config.yaml
n_layer: 15
n_head: 2
d_mlp: 576
qk_norm: false
attn_scale: 0.177
tie_embeddings: false
parallel_block: false
init_std_down: 0.00931
grad_clip: 1.0
decay_fraction: 0.765
doc_mask: true
Each number is 128 + 24 x the weight over its row's rms, rounded and kept within 0 to 255. Layers, rows and columns count from 0. Numbers have three digits each. The size before them is the row's rms in percent of the matrix's.

# layer 4 attention output (transposed), 64x96, rms 0.191, rows 18-31, columns 0-95
093:124151159178135093160156155157129104124141082129104083124132134138134109117127079103129159118140140133103123139125143154138124176118141116160127120128169178117109170122096118161141095158115139136175077146103138125115143141191135131146154120127148145141098177130116170130145145157130131127
089:144146124141166082106120124149140161128111088162115123101149164147143146160197124128134138104090159128122075139125142155135160163152144164128129118160140104126102107149153156118173121101139123106142123102159174120119147100096142119110129141120122173137116115101090107132079108153106120146
102:157120154113158136139118131106140082158108145159168119144134152098170141097161108125171147138121139111090127170132108163089135102158137140150145149152150146149098128105087165125118155113145105135152106136112155158167118118150125138135110138116106091127113117159159181126136100094121141187
096:136140130129139118151117123117108147083155124109170122165108153150131089117157098187145103194104095160093127108119131069139137153131091158115135158170147110139130134097110142090143118106123140097125104155129131142118173140156165137157133131095105089103108140170130129132126115113113126131
103:086111107165096122107088124122136133146104111170111115093135119115123107137149104135148103137148145129148093151143122106184091119125148146138137134113137108108136128155099140119169150026112125127106148101104120169100159134172156134103106145133138139162113080144153132124125129142110125112
109:103160120139107181114116120097145136148156153138153126117110129148165151116147104106150117092106116123056106103134109123166099105131165192141128125097131162092147116118130114120154100154128127134122080120126158146131144149166137140097107155134105064090120123143120117138148141131091109137
097:088119134158124143118162149134150116126198086126079162156109139116094117142112142110162137158113165131153126092131100087149108126152154113147120113116124143125119106101144165127098165123167110114141142159154156113070157118104154123090091126110099155104130109113119149114145152152146110132
091:087102105116109126122130167127124103122107147195152099164145125169143125131129138123162124133123138093129105094128113170133117140102110131138092147128112120081161067118103125153131146154109097130088110105113145100145083109122117109092100116121130146125145198155111137117147134173140111114
095:155113127157124090139122108079109097168126091114158148130171149076122125125116137093166107107111122135179118090086109141136153131134098133086121149132117116142121101149094131132111130174136153103090112080087139100129137147133150124146101112161128129186119141110108131153157123112120158117
108:150135150165126146111155121120142151121108145145131148161138149145136163086127101114097121120160104118139190090127113124173140127153120148119144141058106133067136168125119162129148138107136118149136152090116130173121113145080129132111133158137151125108100153084114131145118102164109122082
097:122167136164143114127187115131137121190137143126181141137084159125168127127128104131153125100120095131144101176122128092121149123106148136151126156157124126152091158135141117143145149067164134122160146159129122116129114152092169159108092131135110121105146085110140101124119123162159114120
096:123102126139113141104082152101079106119121150158121119130110123149129138172144131121137107131134109098097148099141110127146172111117146156105189180108088139101073151165135129180154137145129122120126144156166096133108164133082106117111135110101166158113101122150110105128110124123121099129
105:105052101141131113152153123114112081114115146122113127139145146135136103162128071174122125110130150084162148128098110161100141111116090131111159177126141130081133137128169126118152081107106132092154134151142132128119120133098157112137184124131151149144107120156126125149162134119130113097
099:103194149071100109108145143108115066100153131137162121121157089165090151135111154133114104132161171125133139136114155129151115115126129127135126082113154112106105158150115135138133141087121084135152129152124106124118142099138116098117092181154135106172109148150101153136116135127110110123
# layer 4 attention value, 64x96, rms 0.164, rows 19-31, columns 0-95
090:106101159099129138090103050118152119127138153102156153120195158089110111091111141122163150136124098117138106121146093136133138120126096118121125136139104153121122149128177138179131061143122140127116136119149107096132119170100137154120137149133094161153133119123169115126145149120149126145
093:116079111102133115097110142104190087127112161124133159116142110116104149128142173140138109138123139104111144118141161115112105124169115115127114123094122125132164095100168127120173143118145116175147163118153116143134103102101111148101101101096182078120148138153087142128127153125128090101
098:093114142129141131132129124111108122080144096119165117146102129109167119111134100093126124141166166123088173123086137136126160182121113134128115154074139141125120165133158099163116111095165146144171141143116165154125127158153122110133122111126134132070086106153093148148128144132128140084
100:097082115143114114153132136133141126132114118093131106163135142101118150120125094136195128177145115132085097144117097113145107105130083128115108164145131191074151158103109143142123090157099095141094090147099130128141162154147113138117108092143152107128129139136146153120142121160114099132
113:139117105090138140117154133088134116140118119105176082136118140155191146167099151154131146149113133116118127161164126114141146117154188125147124138096157178137133169120112152166134075114171153132168140085164095118118145116105110132142113102103094135134123115138153122127128120133100149122
101:122130116160136144093136120130126140163183104137111094193073146130150100117149133124157105123154103106103088096120127107122145147077104136158106106112123135137114114109144166107116121166126113107095126145138190155094121141131151130139111131104135105124120116119198158123159116154112114141
099:130138121144141123156120133115131143135121130089116151090153137117165106151153184133112120068116133142142117197103110098158129098096124107083102127097144139098161160140091104125089136146142136081133150140130130176146099111099099160131112152112131138138155143120115078104168129149134127134
099:130129126134153100127182149097102129106128165120123170125134106108124119138131172115118134120120127156170170121087111118167174144163077132145156132146106129143082112093093078119149131148115107123099128124142151158139095141155112108152146110122165093165148116132137120083124114146161154095
114:091132121143128151109133139130109147136179154136119121120118133127127137132131125156123165155113094137108115136093115110138109116098132113132162137120160156124153106116062106102098119131205079085139098133136110140121101162098123180155106113133082099114135126137116094128103131162123149182
099:113127117107146145095138126155094101119148140140139141155163091156132194132133125142123113182144123112108115138121123087148089102112154131153189138137131109154142148099165130151142136116125075148135127131105154140094191164132107105119126170105134114113118084126178149106156125115124126133
091:155162134134113135144182129138135135159143144121119063152095124153127135127172101138149114171187087161120111125128105090112126130129107126120143118107111116148147181124147114128092140145108122151155136136145108149120132141131131186118138179156103164152141093127131085108075137134119147150
117:134120102143134129124087113140160122126097114166136097105118163109127132124107091095104158179142133127151146106115121104128137131134149127095146135145104128157111150133126074112130187091111106141110134151146131159077121169114112185094106134126137128121154146109123103085129059165136141116
098:131148122127103109141129143135144116142062115146086098146097164126134101124137103158146116136179117148097092087149119114167112084131164144140134124140094108108127127149103088123115123176145130118127118110123080142148108160126075128175141095130164130103106147104150155164151121124138163124
# layer 4 attention query, 64x96, rms 0.153, rows 32-52, columns 0-95
108:166148156100095107139163151122134132105136146121106118118118131094137116140116148169094101153158089206125108156129135175139084124136156136097111153106147157146151125182141123116145128163116173143115102143162127146114091125137126133109095157105130107137098107123154139099104106089142123102
090:107103141096162152165158136136126159100115113122155131119095149127189111143116133100154143126134105079096142132126113121089134116101163126152129104107141162158063124140130108145126177096114125140139099155120145136128111140126113123133146164080207120131117133123129117092097113122139158148
074:140146177115098096114119140121122133168100099151153127124143134165150155158138130157134101135098136181085090161122117113107134121135150142115147155159138164117110122132131117115135111134148060136075116163106124112123100120161118152161119152159106162147101105139133139135094123129116134199
091:110143114100155071154112156108118071123151153128154123136121134158179121098106127130124123101118115122097139128090139164130173150111126128120142151103127139150117114110137131136157158115107116119099084139094087133166122085195161133129111177099113152134156146140120164128126167102115129126
104:108120152132110116102113141123133124124170155133126104136140130071091117115122125172127134133153082118152188118147151151158115152127172113151085102188143074124178155167114146139136148132128159089113137107174160121135139106144142143150133162120133157113105131124093133112129138131111114097
099:089101119125163185133139146130139120132139080132094125133151108108151113095130134060130171119071135073098142131113138165135136166141138172141133120162123135148095133140101163140120124157127137108136143111112173148124089109121111116152123103078159130125157109099115125134132123147153159143
098:157112124125138119190127147083108090117114120101157130159150136166174145126099139113066109116102158141090104142149089082120122099094127116135180150102121159134106125123120122132110118129125102132124145170113154101126083093102138127139107136142123124166105148118147124144111105112119121185
076:140127122142076135117107135115115118076129143149128167091116125119131110130144100146128133190146137122126121087104120138141115158090136085136155117108092070088151074160139110173118125136111140130138159129141091126141142113100131102099125116126155096140067153129095120084143154107122129116
092:145156146127147163111146112159127137118116135158199123140097099129113141123113170185147125137154077173143114150138108118145118147157076098127115151097109124144148107116191098138147094139151110152132131129110102114144124139120117152096143105082119150081126103113146134146111144130162147145
087:107113148095133094121131135135106089117106091123112081147154111107089108132166142121146163106129116057145125089121161126112125127131111188142101110158101102094190113154147133117124132141086118093129142141109152083099137109132121102120090150134110114129148124135145135133132120179132133102
085:114158130116114141136141104119115139138134097136182153130092151129137111105126140094139117136108090095154110147144130126110121114151099169141121098141112115131178119166098214091120133074135126140113154106130148106124150105084109123099134104117125121121146135133118103162110177117129164183
100:126116146093140093137126172101108098150154099072177111110172132165143113153116094123116133105114166137098099090147151126124137110138091156082143116109155131098097099097110120110132159123113121118122134141137116114093113094145115154171083136152119125107128117123116169138146087120139100163
086:111139135137155151101150165090088158136105151128151137113114159117113128134171131174135113143161129114155142102120084129125068172114109086120140118136077125124136134118130118134143163082166107117157159106135102143095156159135133108161150124168143106105122166128127099147105162149103137098
094:146133129136096126149101084145149146132144149129140143123175133130142152148136120120133127123176104050156100063142129117126118111163110111127129073137111170155178130103110107113096133147105166118116114126135168148119132158103099137144138109133114089126158098143119165124129091162151130142
105:149134109119157163146097130174063119165111120081102130109107149111122138121127144170123113162103085113135098138123132125099120099101156170150125146127126122210081141138127120112150115139140099142126152105115165107152101131096120142152132106102159110113137152133130079124124096127142108130
103:087123114141109129130082136148093142137129126115104134121137104146111162150142178139143131115084132124127125116165142155166110123141193151174134127114136196125086129145119090151101077133117138138080126130123123145142081100141149176166111130111096144082128124142106142123136118129119107116
119:134123142121138099113157114107131161115148109155162122124121113100121146099121090141118144140167143173185143134131167117127136131131101122118134106145141073083148153098117141111155131130121148111116159145099135087132141103180115106132129115094174120149107137122094151100159138133149187191
102:116114170135097129095101142093106133138128109102103067125124129104134118130140115143121112121110147138055144144107192121135116098122107174142122157157135121151097161123131106185108169140112143134122075165109156164100107130147173158126104153120103122132127104118138142142112109119120112128
090:120091134131144147094113118143125144107147181099065127116138161146114108130102144112091138096078136158148147130101105120102141138132129086121107158117159139192129112095103137129118139116139162134138102109135114129136098114102149172127130153178090149082163127123166132144113094114131118100
105:103138089111099092115108171126094124120175180129093155126114125114162152145167108112086106136134130147169142115151144142137120167120171096113137093103102141079125113113162120149144127134124135126093132103117117135118136115109138157170107143128125147118115154116115141117135121179094097063
117:110123132126165096155155131146088164131128126096098084134139125147146112149099181138118185118110130122106112112132175137140169147122117184170128110095141121128143137168088148099129136172115176146112151124136154125132115092089129110117135125141125168136151142111140100109115160164139164140
# layer 4 attention key, 64x96, rms 0.155, rows 32-51, columns 0-95
063:089137156117130122135136103094098113100129144168171113138133169100129091106120114107170162135135129137086123108127139131114111122093158130125138162125115126098147163123155172126082149148160152142122119164130114149116147137150142119116142148124099139118144037089167170132102109112138133144
077:151135129099147180130116137064129107136150122111150123144153173110158136129136131083130118138095135102090099105082128134119092098155083107184148158136127134131127104107118196182078128102128124149126109133099125148098124126127147117135131106142143155140112085136131151149105126104127132133
091:126143156068111159125176079106130138111158128105130144140166160099127093155166101155130138134117117072118109162112192165124098089133143151150124132133132078123151125122095171148118143123116140110121133129134116098110120141141129167138152143173094102116153148107136136147150137101134116113
091:142059123129090113127156112124133184072111117137113121152097141115131126123182115146131105111170116121102129093131095118117130169120132154115092139129177134106146108145151169139100138101138155118129149144138145115131173139117123084138133140160157120145088116125143097143166124152126092084
081:090158146125138134113066121132082146162092111100177143111138117205123102166129137134137087169132112119151100172114147124094086104152132121133117133106128104112134156126138106118130111107125122121142138099105135108174130151109145107164160127120110109112167171142107146138098107136123114126
083:127156133160132084121113106140083098123125126134145131122115116163131134187107148131142124124175077131132157154142138110132110127133179099154138146117099152131078143139139096099118158139102129071111153118119118092183119138115140138173111187137102099114131149172139120120101145125132107131
095:170091121090109128148180112129141113116169145116165103143150123098151117076132087134100139096101113100104125090136129119109187113098131132147120146159147129152096099095119144103111162140116109111142076166136127121104124114134101104109117106137124160186084104119107123115136126128135147140
078:151136130153155148157105117116155106115167119139132108149121164111161080133134120108163088115168128166112106146108154131108125132123137185097142147131127139150143127102147117121098088143127152083112086100172140139129074109126143132088118074128136116105158130136150089129154157129107091154
098:163103143162132127116163127150112131139139175143146139076157190145092133121126124152146122157131150094121182113152121160127092140170126075140136133126144105121129118161120170127154112063127127111151116102142102086117170128110161126144109110159104136089132151132119124145130118110111108103
084:147118115128122126155154136124161125144148163150173117141099092138157183122144171121130095138118078110131119137112151104135131150113115068146112094147109131142087131129118111146115138115143144121140132119087134128141081121153122160125115106094058144141172185125134099158148118141110088138
073:180073124140145116142152145139149120102127105112132094120164137114168165132133125181151129124128125139112169131075125135090104110121120071169134128154086145098110121113113113130109094101116140100119141116119074116133170104132148123130110118124103103160164140112126073146111114112126092117
110:126138100111106114133150141062162171110134121160140122147094148108135141133129128109129144161100148132125113138138130103153131103124127155078139152186131159147157103091136126110096111144126117119093114158154119171114115133153126175127177107131124118149069075125161117140112114107117160165
092:150139122124139159141084097153142102105132115140204166105152095153135104158154143109141107147123116144136127149127089128141135137161120113121143072104120140141101166164123123143135147091136123080165126106112152132137138127116127096156078111120098161135178179135091121139157144125127145134
099:154113110115128136107065133116167116100119095108121113151117169146120114075158101157095166111108108141145154142150111113139137131163137063125098144137140111082091141124147188143135125140139104085131099114099101106116153122114130139150099141138126090105147133104148150158099110122111131149
107:155132110139164177127124138167145106131113152118180118115119158106143121157148117090091075145108112149139115142118162125110117144116080130160134133135069122170150116133137142103108135088153158096138126114178163139113110149132142080107133142128144145104142190131122104173117132117135137135
104:183104120119152131107109139128117101120112099084100106149187114154137112178110130130115125120111140131122147149128137118142140145137102118140088125119151095111144140121146184088173167167101087129137131115102113131093185165113106128121099084147093160127126150153150111120166116132144135114
107:145155138149116096117135157127115129151129127129115122159097069178099080126131100169152107143115103085122127115111149113102164090088129153120144148148121068139127152121156132126110115150105112094117097137127114106162162135146139147107169103088163108145142165138110105146154092160138116139
112:100137127111128124123127076141095109139098192113138113121105126085161115151142100083132132121148134092132109146075158129102131116156140152150102151088103078153131151106151107160112143144117128141147124138135154109122087125127166082127155103146153160151125149127141113156161161176129133112
097:142132154155140169188125116130135106157128118094118148122143073159119154099126131141103135123134131133126130154113080133086098125123130121095128162098184103168132133101137094114126125088110114140158189121099112098110119147171103126098124144088142152121150121171136118106157158113124109103
117:152112153135127142117059106140096122137155119161145102119125133102147143154140136115093122144147099135131138138104135105120102162107090101133129088173076104136129105124147122125080120129143109101142165102126126100110097101153157138158151128116142098093167169090118161123085135106121137178